Part of a small language model's weights.
Training: a variant of Adam for these matrices, 205M tokens.
Each number is 500 + 25 x the weight over its row's rms, rounded and kept within 0 to 999. Layers, rows and columns count from 0. Numbers have three digits each. The size before them is the row's rms in percent of the matrix's.

# down: layer 4 MLP down (transposed), 768x192, rms 0.117, rows 158-193, columns 0-191
# up: layer 4 MLP up, 768x192, rms 0.123, rows 159-194, columns 0-191
down158 099:515491524495538501455506494450498548484534492539500533493478496487490486530531508516477484515519513499485518515516517499480493499544511515528517510488471488501524506527527533508508471486464500477558478498481473557523518488458540513529479506486501445455511512469529548525476497510482464522516531479495475496502506513522505493460522519465530481483511521485480464479478513479465479544448500524494506472531518531517505486510477476468529457525485484540509516489468472532529509484469482519511552507545485482566518492514464480487494480508510455545507485424494497507511536487484474484
up159 095:499518505495547487516499500496496508520497491526497488495502563495510552494501515477514485486492481481544448467454473514450516508479485531487527463520486534528520495526457491491511509492477532523494473524461519499485526524479480536487541508535517498512475466496553500501528511475507502481502514494505514475555519487492500504466499507509485499475463525551496477512487511511522517499465490551503477504498464490518486512507481479502435480519423544551534464478499461480483534481456519499525505492533521499491492473502504531505494452525500513491535483533474466465508489463515420499
down159 093:508460533486490495510548471542464498499462533518490493513540498508514469453519535514513464458445542550482510525502507503531465491533480458474535524530538531516523480481503497478516517499507522510498539505492504455519503488485515484505526510502502518523509476477498488507521479475546505488522440518491473523524486542525505509501465507497546495468520458511525454471502488492516506501515524523500470515476494488485503488467527490521503529537520460520522473513542473491510548504541508512524492475462486517465532491477511483510465500473508554466484509487536535511516463456559482472
up160 105:478505453485507463512516489503530535524486528559469517505457459499476493480483475475460493508465521532491519479477506512475540536500458540478497503473505521489437427523453494491519514481486515524476522500490520494501533501508504549530473480505489545492514483501534471520494543497505482515529445566525492486504491507514504501511489528473539517520500476478477518518506484500493492495494492500492476484476486491536503475531520569481485497494461486491474502497532472529475455523480505502475501489525503495513502507512479487545528496545526495493556484527497462442529528526522543494
down160 110:506509514517491496512536520495517539487489522491497530535526472515488519554540496526491527494485478560489473506488484524504489547515502514514517518495529525470497497492480495494522491498483500483483488514520512446523508526533528532530509469514498496482489517515526480521465503466547500487547482515467511477480456510524528524520508502483524521495510498497477499501456494483533485533520465562485494508513447446511514475501559529538497492504462490504450491513515475513500471481515519517483460463493531501529515469506491510534528539527463473471589467489490483478556529514520534460
up161 097:526496494523488486522500510479495501487525512492499511503509500530492450509516483477445528484513492494517496475528476506524499516521471486483471453560510492492526462474493495505454503461459537491481518494516523522541470494527482543487546512490527547521496451492495499472478498476481528483494484539553483499524553484502507495507449476511523514468486442537480482446542537494504507507491521516486433460473527505497450491477477491523510508481442527538527521490475517474495485472483497503469531516504510509465484462483514492505465516483508534525480501527535525519469490459467510534
down161 097:491485527517529488492522485490534544474504472492520476500504518493485482502512515466488507526502530517498526493470475468522517498507499491520474457515491501517492509529488526511492509519432524502498541462557481502478489502527520546495507494521485482494523464533486554468445495511440547525498516493502538455520462500500456497492529487518489492475492509502497506508509519501464475555468511484498496501520489476461484525477516475472510486514479501470488509520480499553520522463529472479513535492509498473503472520501581516464500517442488490490501525497448419528514485482552513488
up162 091:508474505492515493491493461496440529470498525520463492539532457497471539501505536483531518474489513516479481471494550535475550479545483490546491500486534486491498524518498498518508490514447528472500500522505529488506465484509465461499528481492511549501514502480492505484515477517468544499523482522459451569489515470518442474501503504500480469503518482493512547516501527491475531473503487440485520526504473456502466459490497492501459537490490457524488503493508498525495505548477513483478468506483516517473497482465547504502496483533502500545489520499501502488528473487502575509
down162 094:509552530492479487565462500497455539495512564494488514503545480490482484506519517444514477491507452534486457499484522511486491492519513484545515514533551493471538498492505515505508510539442503519475513498470497480521474503507510501511549512494518509491459458513495540467517440472468514473505483517509524500496464492473497512510553502505502516515497530523524505538504527480484489498508510521504489500491475492496547554480525515497507507473512482529489529492530518527492499524554486539498475522510501535547491523470494528462496494487467584482457472494528500508479510491520484479
up163 103:506539463463480467457530530482473512498468478489500470507502467506450557449481480523480505506550522488525552507527475496507548484525502531524478494480500498513478513455470524480481449473507477452485516457516491517501497517483503514532499481553511508488514501518526529486477528501474488483490533497520531513517532510487454487510493460464526498493500487462514512544499479529463524493492516543469494494509468500507485464518468514489548529466442501513459523505536541474465504500515500543460542515494480494491486493489509483522480508508475450542492495492496523503542490451487496516
down163 109:508527488503524486485492540476490499503509510506568495516534525502536527471500514490483503489530501487494497504507498535508481520504523506508510501468451527506481494459491512504525468545467460481527476499468474531543432508484505506530481514525494487468524533499511517492488519567463461485499499469512490534553522538520499487508511516482477542508504534467523497507499504522486516506542513502528486499460495502549510504570477527501515504480471444501536490470504536454514462491555435554474511469495460498499477488512494499502484493486525484507529492498503545494540527492483472540
up164 100:503452511456537483530472461514486562505498481496446525560512511531536516480513520493536528459537519500497472507556530509473516476481512541503472488516514486530491540518505513527508535500495527508479476512530472498506470462505515506502526482476494490506513549494483464479490485528477533466529466512490466478485504469511514484489493495471514489491503480497535490483485525483519534541506511470475490478510458512522533496453507520553512510518461523504498463434526497532545481535496486465510499512491480518519486494489549543523495485490541490513534499480516463518509534562506493513
down164 098:499497510486511504540506532479504538484521527494476525515561495522511509500544543491511464479500538555525487513504521513548479511493564560462487494528520490516526549489519498469537494514495508479500511488513515501519471451500484517527516519513492488487532511476485455500493479520482521515457540506542511561482459486459539521510498498541427503489535494498529499490477577476480491514512511520532502502497450498512520511530509508531528513516513534510501493487496527490548499477501471463501456478504458508517493520523500515495495501475512482535526516538487499519514526523499487449
up165 099:443533499489486477489492504468497511466500476500522490481471508509517446518517508507477507478516495490502516440460492508504509480481469505500541481520472499523520482512460555494541472464485516486508503481523485535522463476504506504467476498503527506483478486500483531492502485491517470481537559550473499491486509467503508504517551477505478521502461503497490573450523447490490518517481534537482506512506535529553461466512487490533501500482506520545487516511489482528524527487493520529441496505535483525499494548502539529499497448496488488511498508510502469475534588510501492503
down165 103:435508516493543534479509504460496523489499483529522542506535558506526517500494457441472487495522513451511532503523521498504492484488517540508528480520482561451492512506500509515488489488492520497512499524499503464506507485533494531514493525490512481537498515430549526535483502467499497496490521537518498502525497513526461485513525485541497463485470459470471475494518517506477461534489482502515514498488535512472486499465491564474520502544515520464461531534487549508482525485507478519523536506502487447522503506473482489469527509520475501525524549480490530517488521502493504445
up166 111:483493501473482493490520510517453493526472522566485485513432482516459507507501529538505438475532512496503504500503443489487534483458474484490486498475497455541447492493474447542510469511503513484473518451516502513523490468512466457514507473520498524499501495498527500490510493490507504470526447481488456490510543499521504463499495522510496483476474494484483525493484466503501534524480529483499489475494521496511501480510487460515526495503486536490503501477456534576475523498482496509509473504507511507467547439496517475561517479524519453542497537513508480488504487462499534513
down166 112:520519521503500512517498489517494501546506492517479520511483477551480505436501463518549540519499514540487530503487481479522485533483525452558495518524525478478473531494480460552454498502518525509513485495466532492463546479516514501506494498502506508439456499534516485487514509533534516481516456486478467529503552507482478491505510516533540477523528492482487511480529487501522497549471543482526510550454472482472450463519491506532485485510462511498492465503511503491492499480507518492504472483528500513509456495494479525466494475521525472488482496441530473496501436471500499507
up167 097:509546505469476510516461499481516475477498509458521463488524534499509503496525510507536535529510502494493530500521507528495519495513493497493462478520524512498513475489492476489489484479534481495524507507506452501517436505441498501498441470522472502523487483493493519455475477496477534521521477553501525520528525500516437521486473514516514496535487472505478485454516484518513527521490531541496449486510410520522528457474509483524532497525501513514502458508520514515439509536504471509480469521491497517488455482498468469525524482486521463508484545514514514447516463485540491525
down167 100:551494530486480530547480500505485478502502487516478509465472525498498512524532495536568513529506541489536480517497522488487528499536495487509491519493500498506500494543519518481529504468497475465437503513494460508534513514465494497467497488470483497509475514491486511472487515477455544558491466503481519504479493513509488500451508504512499481479489533507518523497516560550452507473501501513514511513508524498484453494545498497555491509531475512528452520534466524489485515493469495499525454487501491420516493480477436448474487488474501520526509505521498509526479530468491480448
up168 133:494522511536510487531492495492511500535510519483459495525541481488520493466448503504482467543499487514536502478499505513518544493506450542489498506554496466513487496433472473484521469467494521452503525504513531503469495505546517491500425476503535475522524521480507477526492515516509532486512426523518499511480528501449499485490525501513523493443487468494518532488528491517513509498493482459462495494494506516487490452491544467474459505519498453508523487478510499526500483507448516491459481520506475523492483531500508464520507445509489482533508487519512507456500522459553497523
down168 118:480476506523531456508482517508514487513502470489476519503527508485552477470470495513533533539496477573478491499513461490495523456466466506539475516464515486531496502530456474477503505480529480534494490483483454536467518483537492530503437512491519469517482493516448485485517500521475510509499500519493509489537518522472530460535490513546469496529490488498552506492511471476501471465536482484473477488465511511542482514490523491513478476540506481468518462543510514510528503547491447492528486499466475514515475541531507534477554503511511495544552495508513491479519504507481517494
up169 112:507517501510481474463487481491474506493458520550531493510473500494537504467441496482533479521550528488493491472487515508449516475483471501477478503522508490507484484510472495561455473472487513520433502518467517498491517454491493503513477516483533535518455500498486525501521476483440488470521465537483562504481523538497506501526525490480507474470473477454486519538505454493475494479487488503481488498515506505489520513483513504496521496528525504530552514502499511502436518507542505463521522491520502500516487551485473503472493504512454506445505477538489459473527451500454518508
down169 105:518506499535460498487460515470470486535512515486511513490467493487521509495481499513524486496503525506485453496441504483447475482543520507546517483489559500508500526504502526563504469495510497522509505484465506454470543505504498470476503551507530481495519483538482529506509531499480513486528504482464483475463536520505496513515465484475479481532531560534465489519469522481520502491491469512506517496448508471515521485474521537509541484494526520521549552482512505509490487548525471466510544475513530523517470498489488538460515462476458481454475496482488512489462492535474485494
up170 100:484510527491497489516508524487498473536483459483465480531468494552529514477519521520507511497487449499481532509497471515492506494543487499548484479509465474496515491488479479492509526489517513488474497495519535529476472491507490525533485516495509490512516483470553533539510532538480511491519503523538517522505499493489477519499466532490489491536477536477453490459560478535467495501499501479463492473502529540472484453471512473468516513469503574531503484467484441553525475465469496519551522532512504515523510507452544506464494454500511488470521499538546513502509487473523508520
down170 099:475461478536488551467542532499498451471470504496501481515475511479550493467531510539526466497505485522477529505505481480473501537512531470514494527503526500499481504516526521495553531502505548512428507473501541514489469505497456506548515511495476478497478481456511498507527516509491499491471511490500511522488472489500471539507536487569484500460490468522510480507497522508435502523500497520503483485492518505482503463492486465512512471534460490490504520510455518499497513498511529515515507553497459494510526487492548521479529474473497503474476565506525476518481447444530527485
up171 101:511531489488525504518525491510450510531465508534540467494489506504537519516488503467482515485475523508490478474520535507485505559489462469496492516511494464486477532493563501496477465462507532475527506454460491504464502514550525486506525494509525538473496460486505489503521484504492516483533456515533489503511500484452511523490537527471524469540530467515537500504537467504498458443497492525490485491501553493498506453521500453458486478448506480508536475525533516481476481524538493503463495527532509520486505526451520499491500508491516466465538518523520513486505470460460482518
down171 102:507493485469517505507538490524495495483472497508520433524533555503498544453486480443492536512512521486464539476497504534454513549523472482449515510454518496508510489518522542510484559521518503539513502512497521482469511536546561470472469515520437489511479489518476517493531507489543498489510508518543479504532498497469551498485474484496503494486450484512493472509498534516517507501506480499512507450511501491498516505512477501495485476503502553488476502497429512500504489476492468505448511551522525519521511475495492537522497507541503503524482498470492541530525491490486531505
up172 100:494511475464513479479462547488512471546475491525515504484493525531449492545505551515495493465528471538502452468493501517463491513511536502522503522527530478510487537528475533485531489498527537472536514499528495518513491491510501528488536486488517490536492494535502561521482512476489518501493478516461537457451479503469486489507496502477464509495457558477508525554529477528527500506496509530486534471542506499481475464476468525494503529517517537530505493485509511473501497483470437501529492490500497506476503484494562461528552492535509520531499501520498504473501508517509442499
down172 105:514474513512471537512459520521492468468475502544470489459528488496482470527540526516501464515526490547490480493516489495525494553497542437533515497477564523516519539482533473482522507484504490486487509505523516481524473492495438441507529496490511487482471483532470487484560492491530487502492479508540519488505525525514479505475534521521509531436490507507551497506480507515496474527469498525476481523467512474455461509546516498525473474511471473520507450529489504474537501498508501506504452497495506488481508457531513505508540512529517503476514496487538456500496488503545478516
up173 093:505504517463539495485492489448498546522484489507514547502544496539474561478486448491519478478487551455475520499523475507454478501542479530514494489479490503467501535529528497492492505511468471517467457523484520502500494550486510538510508525512477502500464493485497518554492498511489491446497535525524512480544490458478520514479491514533494478502539497507491513519471478508508469502459504531463532514496469472492513499508519497512512534488519481503510570468507515507488509533496485542515537516528521480544475529496458505506518476513574478537499499512498467490530444488490480502
down173 097:518524500534477521504495537470527489500518436540500521565504489458476543547508497427467489481506563466494495515497474511475487520496502503559530484483461517505512484478489478504520536521467464502478474474496484467502430487491486526491458479478504499490461516497514517520465528540473508471468492529535524500539518497489516501527534506508500520515512505477544494499486492492536478518506517504498546496489491547517513492476498504497499478495502485518524495494517505481517509499471490536501527487486510470480540531507482503491532511519510520557508501455510467511523519558531530432
up174 119:483521520482475477508472500472494499523489478505505454502495540538467531485471507521502442477538504520553479478486475496448485470493517482504492439460493495495558497490503501466495505473513462488515509513485488490497483512474502495512486496501498515525483533491487540496523474487503497478505502540526518498522502479501492498493470530516533508493496543459492457519502478495517458534488545514466524481508555535518497522458473544506470494557514491515574522469521438498506469516500493460486534504522487503507465523482489476522457490498513512490516466485450490477523530534478432511
down174 116:491499490506467479513481497516499511489509540502543496497469505498514463503497485507518486472478475498510446510535502477484447504494517473470504503464476499505480449529510497452476510529525492497535496499489504486478522518568452535496456459460496511520515522464508442549507469507552516487511480505502457519473449502450495472513474530461493466517489523470475487527497499489519426498478551519530516491533493460495522516461472523494502510489508486498506510505452508448467474539489524458476544497518474484500527479524534504502469513514533482494485475492454503515474498498500504485
up175 098:494523492500475479512512516502491501484496536481484464501497485529450529515489519494522469529511464472499448462521501499471512521481514515518493474504516498513530436509463511534517467514493488529503501494512479514542466483514508543503431512540476503490536494486493468520511472499499516489521500475473531497492540453490511516535494535488494501504512490509501479480510536484501505495522496490476486474515523543484467473518538541482484557476488549538526550457538454528477452532517542481414525516527493526492451495477552510468511469513511507502494481513522510495497496461484493502
down175 100:482499492481529495528509465507493529474523492464563477502488513538520465515502499512496462531485483498548479470468495446503467508506558526471517525522516489528468560494531531527499514559504455504541482470505509498523506491504517515494480477510463501504502447483498495492454496529479491520520519507495510529483476519437501513520530507514500499517519479523502509525526485451469497497501474500461468523512490449470468492554458507456461519504459471503462494502483484501480506457527499490491518533503464442480473527474485475500525477484521475511516524498508483547486475463522496486
up176 093:496515526506472513534493476485513487505526473496518502541501515446498503512490554482509474496507483521523515487470503530525547502544469502495521468483486466501520505459547497453516477526497515452517503523525499504530458486462490504504486510468519504519466498517435472483471510496521492519515490529495537500508515502510506506482464533466527494480495548493491456464481481512568476514489515502495458466531511485506481460512498526451487480468514507451513510462451540527494463521493502527483486499499448528464526506516484491505442515511478493480479529517519474479514551519487568499
down176 091:480525519511508481474469486485526501488517492501532476514496470492515499512512513501478485472498510509528535493491500531540457486474524469499519503476544495524509502547528544453526527494482495496487524481453493506529489489525493515510540529486512502478485476521489496505474494547466488540512481485459513503528473569476469501532497438472508501485478534514534481455472476516468547528493494460522502522493480471453511492455488453478483520499534500517531493480473485527510511519506523518512533505521522500563497516477478486475492502475486494469513448521558488473498527541471529427
up177 106:503516500486495478513516513494497501460503473501498494506476480531491514527496530519502525493460549451527490489513465509477532451502512527501488479485503513492543467536460470505533504480529492540451544456494487463505460476489452492523454488495526499522501486508492508492503472504485486508492503530512505523533523543544523444479489556493522494502509462507475509461525480533498510517486521530515538504454520510574535506467491449562486526525499505488518512449559467510463521496484523518496516535478502507479494464495503522525486486499466458526473474510484482505500481477479538506
down177 105:502479538505515494544483467529480499503504486489460517518550493516511479503533476528537493509498456495457483512451518456513466478528532526532492534453459505477473480491499512487452530492524532505486539465486495473477539472465502506513503542537509480500500532485495501513520486500491520510487509461516492483526496465512478525529480510494485498513504494457491459512501470513522527456521488529476514515500473452556476541500448481520483507493483527503505506470523546472494512477511495488536502464485452461469496506514460487514550477488528493534539514501506518422502451495516486504
up178 100:486462429528496506468510522488502518502459516464513443505505492470477524506503472473535495452560518493505509504486502506517545528462477530469533512469474543481487542469490471513539494475567499527508538492521517531511486533465491478519469497510509509508451526460477512499504546520497502517484481521487515489516523484487519524462504503455541494474499483459473454508464495495548492490482501490458500506473492541499496460471513538516483528466481542521485478534484483522486509517503493555492553551507509500503498471478547483470489484489521515518520477495494484513500492506503503477
down178 099:475496492500511539509505489504490547517500512485555464507489494500500480502527479521456496488508473500497487531517476512510498533475499523507563499492487492471506546490514543476498558501495457528487496511466517540516506527475519479506474522536485501497512542460512500494458487502498521539507516502455513487539500522451507535487484470470510508486491518488485484481426471505540551496491456484502519495481460538541496474535512561480482515456472498491478481492481533500518520456517495489504563473483516467501517469491489508488491559493495540527500475458491481496479535497545486452
up179 111:475487520495532487544532496478518474479499504495496467492505450492485506527481476491485475510506474472484489454497486507509497507500503464516512490499478522495561527485529498478506500486455497507565495482479439525514458488553472478491497477490518509552501484531473545483509506490491508482472503514557508524575533523524540504487535495444471510466516490548542465502494496506504502490478547517503477500525507530474503503520473553563487515509487479543491492482476464536529465498492492475453509511510489528504496515462495482537475480494505489480486514482544500482448492481526528503
down179 107:436519557521512542496518513504516508514504517492467457484491499556513520528482511477516503489507446477517490512458521463526497509475495506498523525536513507474479460491487523486491426480488492488514435495519467483479473509515477507462508528456500505518478488494520463514551486512493531511484524479529464532487483543496483490488527515487487522509455512526530519471467513501469503493497542484485495497528472462491544486540464515526512520527496480511495493501493461533522495471460422472520490508507467495501500515492502532463508509491489485451491451494483508536444510481507508468
up180 101:541461492465454520520511494500478515532503521478487512506549457509463540472479519500505466540494516489532468535496515501481496475507511512482496478471498532497489515481475501500477509545500499494492491523494540514459484488496472463548482469513525468513495515560485497524534489487513490523534508521521497517550482557456485487490445574485514495462505478482515475449553522533513490525517463488488526485484490527470504477476477523533464497520498478471488431486462482520502470495529520459458475539511511506521501506484489458477484504536510471511518533496491480512515502481516474509
down180 101:513506505472509505506486495489549525511503492484531511510482567475474495518514461493449512500492529485497507506483497509478507499439506477451493512488495484482473478533483516445531466521531493506500497484504525507548492452465457547542543479471480519518468493500486526535546523481490525487508479479529486497479525538501523527520482486495533451514483494508481479474493497547524547503490529503483481508479473530569498431476502463504482504514517524468468467553514521482536515516549466515483471487508498514494506481459500540516476470498476487493520458509507471486523480513532507494
up181 100:514490498480473469507498481487499552516494490557496496512478518475513496487455462494496486541486494510515483506506482497481512508516526507525503506506532429513496533525474506537504502483458524486532527487517476509473520506463537532489511477485521528485548547488521502517467463464496513490491497539515509510511521482428520451468495510496493503523459508566455498506534442503523514502481504454492507482502483469570471466536517481509541489522477533458472529486499518533516515497503522514499514469493577517500514478482508518510477499494459537502495482495529467519524485464483487489
down181 098:488507513484518512534493497507543537475523504516489481513505533508518529510478480479478493532500500500510484486491512503509447466527493462446492494493520514468513531513530559527539458500541490487499506468551475539501516497516478487508477478499499477502516543509526468495510526540501514536497512540485556554493467489463495511478496494463488478488492514518503470466499466496476540509518491522474471509458465460476529500502522502495504496456444501476494483531504536514498561469519474475478491456520552518500499475497499513479464511497433477522467500497514471521475490521559520455
up182 103:503516444491517495476496536503523456543496491486497498492506532539528492531564487493531473488545495501501479510512538526450490500519513521484508473457471507451442529515514473443491509562456488512498504496485500531492489526567425512498454509549518482515490466516535457498526519515477456510494527478509513484506493449506479508462524533515477467532488506529496470523537484478522517487483512504485509496475525493533474508522527489481514492497483479495498514488517517516492495489517466507492496488524509517480465514519510478485461499499544543528531487490517514507527516485477544540
down182 102:468483509527489503520493436531461511502487508456491485468493456499474486516470487516533484479542475495510489532514514459511508494525504486531504515512514471514541450505462522522478509502484461513487480485488502495460520502470517508528521542549449478533472494451475499450532460510506462533494526496518504493511546434490496552474461493488498522524491527499459482493474505506516466519461505529502506504487522512474495540438538520500490501524439452522534500463544524487469503500508494493470481487493479495514500529532502462530471498482472502482487507527518483480488499468526517502
up183 103:476484501513521475522490534472524477528494457490496517501536531515525515503529465531494492538527531521472502514485466505481519508528508501478487500470487474514479535513477468486480519524504488518489527511522512509505545559467444507525509509520471458538469549497526524521474463480499506477458484532519510517510507502482491504460497504532515482509471475537488521496517514504523466489510481520508472465502550543501482479510520479459542530536494482518497523474484523519442479528492527483523495519508539515538450474539434503490488498516551500502527472487486476482505430453503473528
down183 100:475531493484483518480484555432540457491506502515486508495519532540531558501433464461455523532521472455527519493563513523530472500504519568526490487506501520509539497515517500490502494461509526498540540482498515514516419522489556522552510527481485528482528499500527496535468518499510506465481504499497464486531530474536483490511520498504494491479505527500522534519548531469478494518483484512487509527498502511494508493507522494520532471531528520498515502476463486499484516509492494547472512520506516541517504520491515454526512487500522499474484484491520514499474512513501482531
up184 087:489566465499448485473497493495483483483490525516551507529467540484523490453460524447504516461504523524509511508487513528470512526524446512522511514521483490474470524504489546517485494522449478457498514470490472519468473508505514484515492527511537541493519478496492500562473460484468508488541509505542484475519487518482465537495498537527465513498474505564497537537530490507489484500497468527483486470498508471515528483539458461508546512508512456494514495479515522466480497462491480508489455524531521522481478505485500518496483533491510506469548489486536478538518498495495493507
down184 088:448457504525511509515491447547510506519494512483516490538531543497508530464481508490511506496481490542469455488517475501440513508513526524496478499541522526508520486532485543522490539525522491493506485495507546478509526481505495485479504569521453494441505484520511459471464509500525494484499521496482526513517492499531445461510517500487530501437511522473510506519493498482477475520498489482511495449474526487490527561513514556524535488502494533487473483508520489462529476461482518517483519524521496472461468499476477510499473483535495519536472518511513481510507548555510515495
up185 093:535519502490506497505511494480482492519511498537502516512538500522478531485515508503503454550491531457529535537445482505466496516475482492495489426500451513524490513470500512552440510509469457537501489518521503505440535498529494493540503525498524528486457522502522470523496503537487531443511500495542488510495503490488502494535482531511540472436476479459465519499494531495484487497496486491502481553527487493520500497471476501478491544484497485543527479502495473550526477490545518511470483528489543498493504515523490467505517495522476502475516493554474539458483525481508489513
down185 096:508531513523492520497476492509531484541499523486509504531495522531457490507504510482479514498513519480491531505484521462519479514472502539488503483538480480477459535507460485507490468471549420473479501517468508491514508493496470501529480482503499546497501523545493458564537487510482526505498507510485458488492505493484509538461484474502475520462530503511501547487524496439518506476486491480457495511505478473522532479508497483495522552486498476526550441441523493534497520540493470485509441537460491501513529486439520486505512516492487466477489494510527482498489498465463535493
up186 106:482515510490494497512488512487487461564510520501513521530495506510510481488482533545533468495535515496536518498489518511482450482495478520511493455485496463493516505488448494507519521509497504472530510471479523526526477484516577530523489501555504512510515539521463504522513511535445507489518462502503496517511491512498512492497511498544500484457496482528532536460493483464513518450488571492526521509495498485537495483501431492522497505499491485519484507438513477537515468494532538479506493544524480536487507507461504447544499530522538497502516539483490442506508503507522523543
down186 104:451446504507516494485479432476468532500479482522510508503502469509492456505529509532543526498490491507518505557480559466543467494478516477486536477528517511502516505514507495504535469478478526522468500526520508497479446477540521473506499469539523435505485495511488511482507501464564466492529494477500493526472513548470511507483482501531517500533480488505499508463515466481509505476471517479506539507463473527469518494532501475511518491543489470526497483489554513511526513494519471472520535483492528521518499465496541459504501525494563479527518510480526504492517506482528531531
up187 094:460520512497534452503530481514512529488491520507522517504496502533509560492495497517528546512519512485555482493473464542471517532460504515527543500485504490501523504461530527504454506494490493454520506489489490502499522525513544528551499512535447530520543494520510491518481484499475522501528498458530526491520505501518441515522490447523462492491465482499462523533504426446488499507528490468512489481534502495473488531464484511484502532473481529499471540516468506453463494500511489510500490541492510493503482475473512449518504483500498448501494481532483463490531477496465483521
down187 094:532538485500465533495524571497505452476481527489540553504468536512515522497507464549543550526558491507501520514466478538485498554507521490506523501503526493519483505488482525515479539479498490485509515462505489463525522482483516520522476517508467509457524507489491505458493508461477490499487544464495523513474500549520483507473495452499461524492492502490530523526510520442465501520565488480507484456537511465490490499482519504487489549518489502482500527500472497459481482506508509515512489525489492479531515521528502457506511486470514531503510476539469453485514459487527477479
up188 097:499498494484507509466518488509494485493502499482469510519542490539463494489479504533487508515527482459483466498523499538503475503473539489518548516493516509573545489456540468470466504520487471529514495525531478531460544496485514467523531483478501490520543506521490520459538439491498493496436526502500494519545505545503460524512437492479506491514502542497480482510526536464491482509490486518454449526502523519481470500489493532545483519460482486524492480488519485506491498540495458489503544499475470505539497493529493491486529470540469494523505526512481518459523470518516496520
down188 098:469500520520517490518485479507499524485523547546515527533499512496524539501520487498503511478512483505546520505502526512459527533495457516504465532473538527481469534520455440492517434551516527430526532449489509499486511500511472504510470489450499508533490474443489496492505501516489503468522483518499508527443488490536538530513533507502487519504549466525466493532498502492475497460463506516525499515486537520505531472484502452433501513517488534509494486530513540505492508512541509474470464479488471499489503488464514522512495517508527481497491515492522475511550507513507523509
up189 091:509521443470522483493505541504496502534455486518488508478497473536525519474503500522520483505496515462517489494514475476463498490454501510524492498476520509527476483502492521547467489506483469491532501472518496491475565481499534549515480482551485555504508462535542482521536480495463556508519527460507509483514496487536516477539530472538478453521472499461491508554515488516475510482501485504491489534520465488513464504490466477455519528464482504499476535508500508549488508474544480462550508504521532516483505470470516515524487522515469479533524494499494495478518447470483531518
down189 089:533526479502461525497469576505515456503438498476511499469522561499485520521529492549474492511517487534491498506479490508526488516555515525490520493506471491494518475524496476473517469487505539493473523514482505474504496509495472564511472516507524516512432497525474492509503525496491503519485478493540528534510455492508500541518522526483493525521498512465463514423486507541497464502518521508551457508501524496473541516526471479536497456484471493522470504499510508467537503482504507486511510478515459502513482518515488480467478509426533514524472497531504504515474481510469487501
up190 092:496528478494494490504504553515499474487470536501500469520489529501512524491529474484485538523476518493481534479481482503481497488525478512514488495524528541542521521506485522518556482504513535515487504477504532498525482490536501530488436498494549526513490504501471512541530487481483497494464530491513510523511519489489506492505503512465471488563461486507492468526537468558492486541463553505499510492523525527546553480483513489465499531541519545500486497492508474509485515529511501491507537485518454514467427504458538537476451514474526497499520494505526519522535475447498542510
down190 094:489506534531531497492541509533481490516543517512478475474520492525597522484488465488514493479492517504472469515458536510508499501490491481459520526503534485519522468499502500523528526487526534542478466511484546467467486509497512470508490500495501501483537534510487527554509515441516498524504473480558510485474465506512530542514536517459502492479487526546502489482487481474496508536509492491488470473482519478508513497492441524525490514528454455499527502499488524511518511470541483503532498491518482474506488484473476481493488498478493500474522534543522497481431474459540479471
up191 096:490494490460525478475488553486503486520443522508515517449502521527450503493498506517485515488525504454499486489534446454469527511503516529470526481493539510511476506489504524493447481506532485449499495477488502514520561510489505544543481488551503476547518481548526534520516500460513506488496481474502526473445516521488513469509494505489479482501533471491505516527527470497538466517507502547476500522509514514536492503518472530481532534469508484511460464503499478533495481511483479496525512548528517507485543474493531420532482472527518498516524518475495502520494508474506475514
down191 089:549513464504495535452458608443511465507499487544513514497514490484521495534566503485474518484524470496477492523496473448516528517497557480540563490528515508478488510494494472461520494518486516491496471483494513502502457499555484449487501483482518474522488511449509468474491493501543460489500506545490465499510492512493461519463530544520514491487477502514488493516504498513489484508490507463479489508504511533483494507533503526448493471506496519508492507519475495503536512485500535506472488483467507514469483518531514491479526538524512489518549486494534483479520488501495540522
up192 101:513506487501527512527470539484482499519482494494518418493502484477510493593499493471497522463534485508504546490484503499511536469537515527500455520520496450509478505522494443483496501486513507510489486445435554503515448551498477505498522487532488505469480511486560492493475485475528547508526486470546516507511510456498491480491507496501458500480459502513499499525477477487519499504514506462513520504526524526466528492516488463495534497482519506510501518512514460511525504520447473501467509526505480506467484492492479498533510477538532497508505493553467450463496515494498485516
down192 101:479528507483525465514502461548543512490480487471450530537521508496495519508491489501545503466512498486481485476475500498495519529524520471448446510506535480514545473521474520505488557477519540489515495502522490530506559491465502491471499500506517494549487525547464524454539495470521498453496504498530552495508528552533500498543460512504518493548483497478506498529503507509520493527495525482483526461484484464494513507519455524490490532486511505496554519507498481491496502529521496490503508530502532514496456528516506540459475540528489474459477479489512433504493464479495494504
up193 098:470532502506531484489526494475514517471514462525545529532492504553507511496534517518493527515494542528530474452485503504518506463508482511509498470480535529490509529488474458525494459502489473489504527494536462477508458487501492460491476462498529505518558501497482510493530489475504496507492503529488500499528500530504517507474538526473505493526449465523486507505501515509513448513522507528470500468483487509490523458509489517513501492537537506503553495504538477495468546482499543444490490508484549518465480476506525461475421517517444513470507505481446438475491486489498505518
down193 102:490468515489485493499518477521486514502493511496481489489522530469522466436435530473496487505455483512470539482528513471478491529533504453506498496503533468498497471495522529503475474489492529477515460494518495510503528497487464452527511518500497499495435503518475497509528483516533481491572493507511514536458483512453497507487534513507504502497498505536468499470484495475426518523501460491479526487477524509482499525527521504486516482461549463572497505489470496472507483483522501540435474464483477467524467512484478487509504452479520479490497491529493509492445475473498486479
up194 095:493499520471465519520525528525501493540479517485422487512508485508494531489487535494494471553527499471515487535517467501492519503518516466551511503484480550524515497483505462519520524518527500506454521475513521503468474489481490508524484476495492493553537486523470488493547518475534515507532498491521543553524530461470488491471469579486470537499489509492486538493497466516466519497492492505499530487511492551521481466513504537507527508509541534547519451442532466493499500494518486526479492508523550518525495437490507511527512510496507480503524517524509478484521537484503506507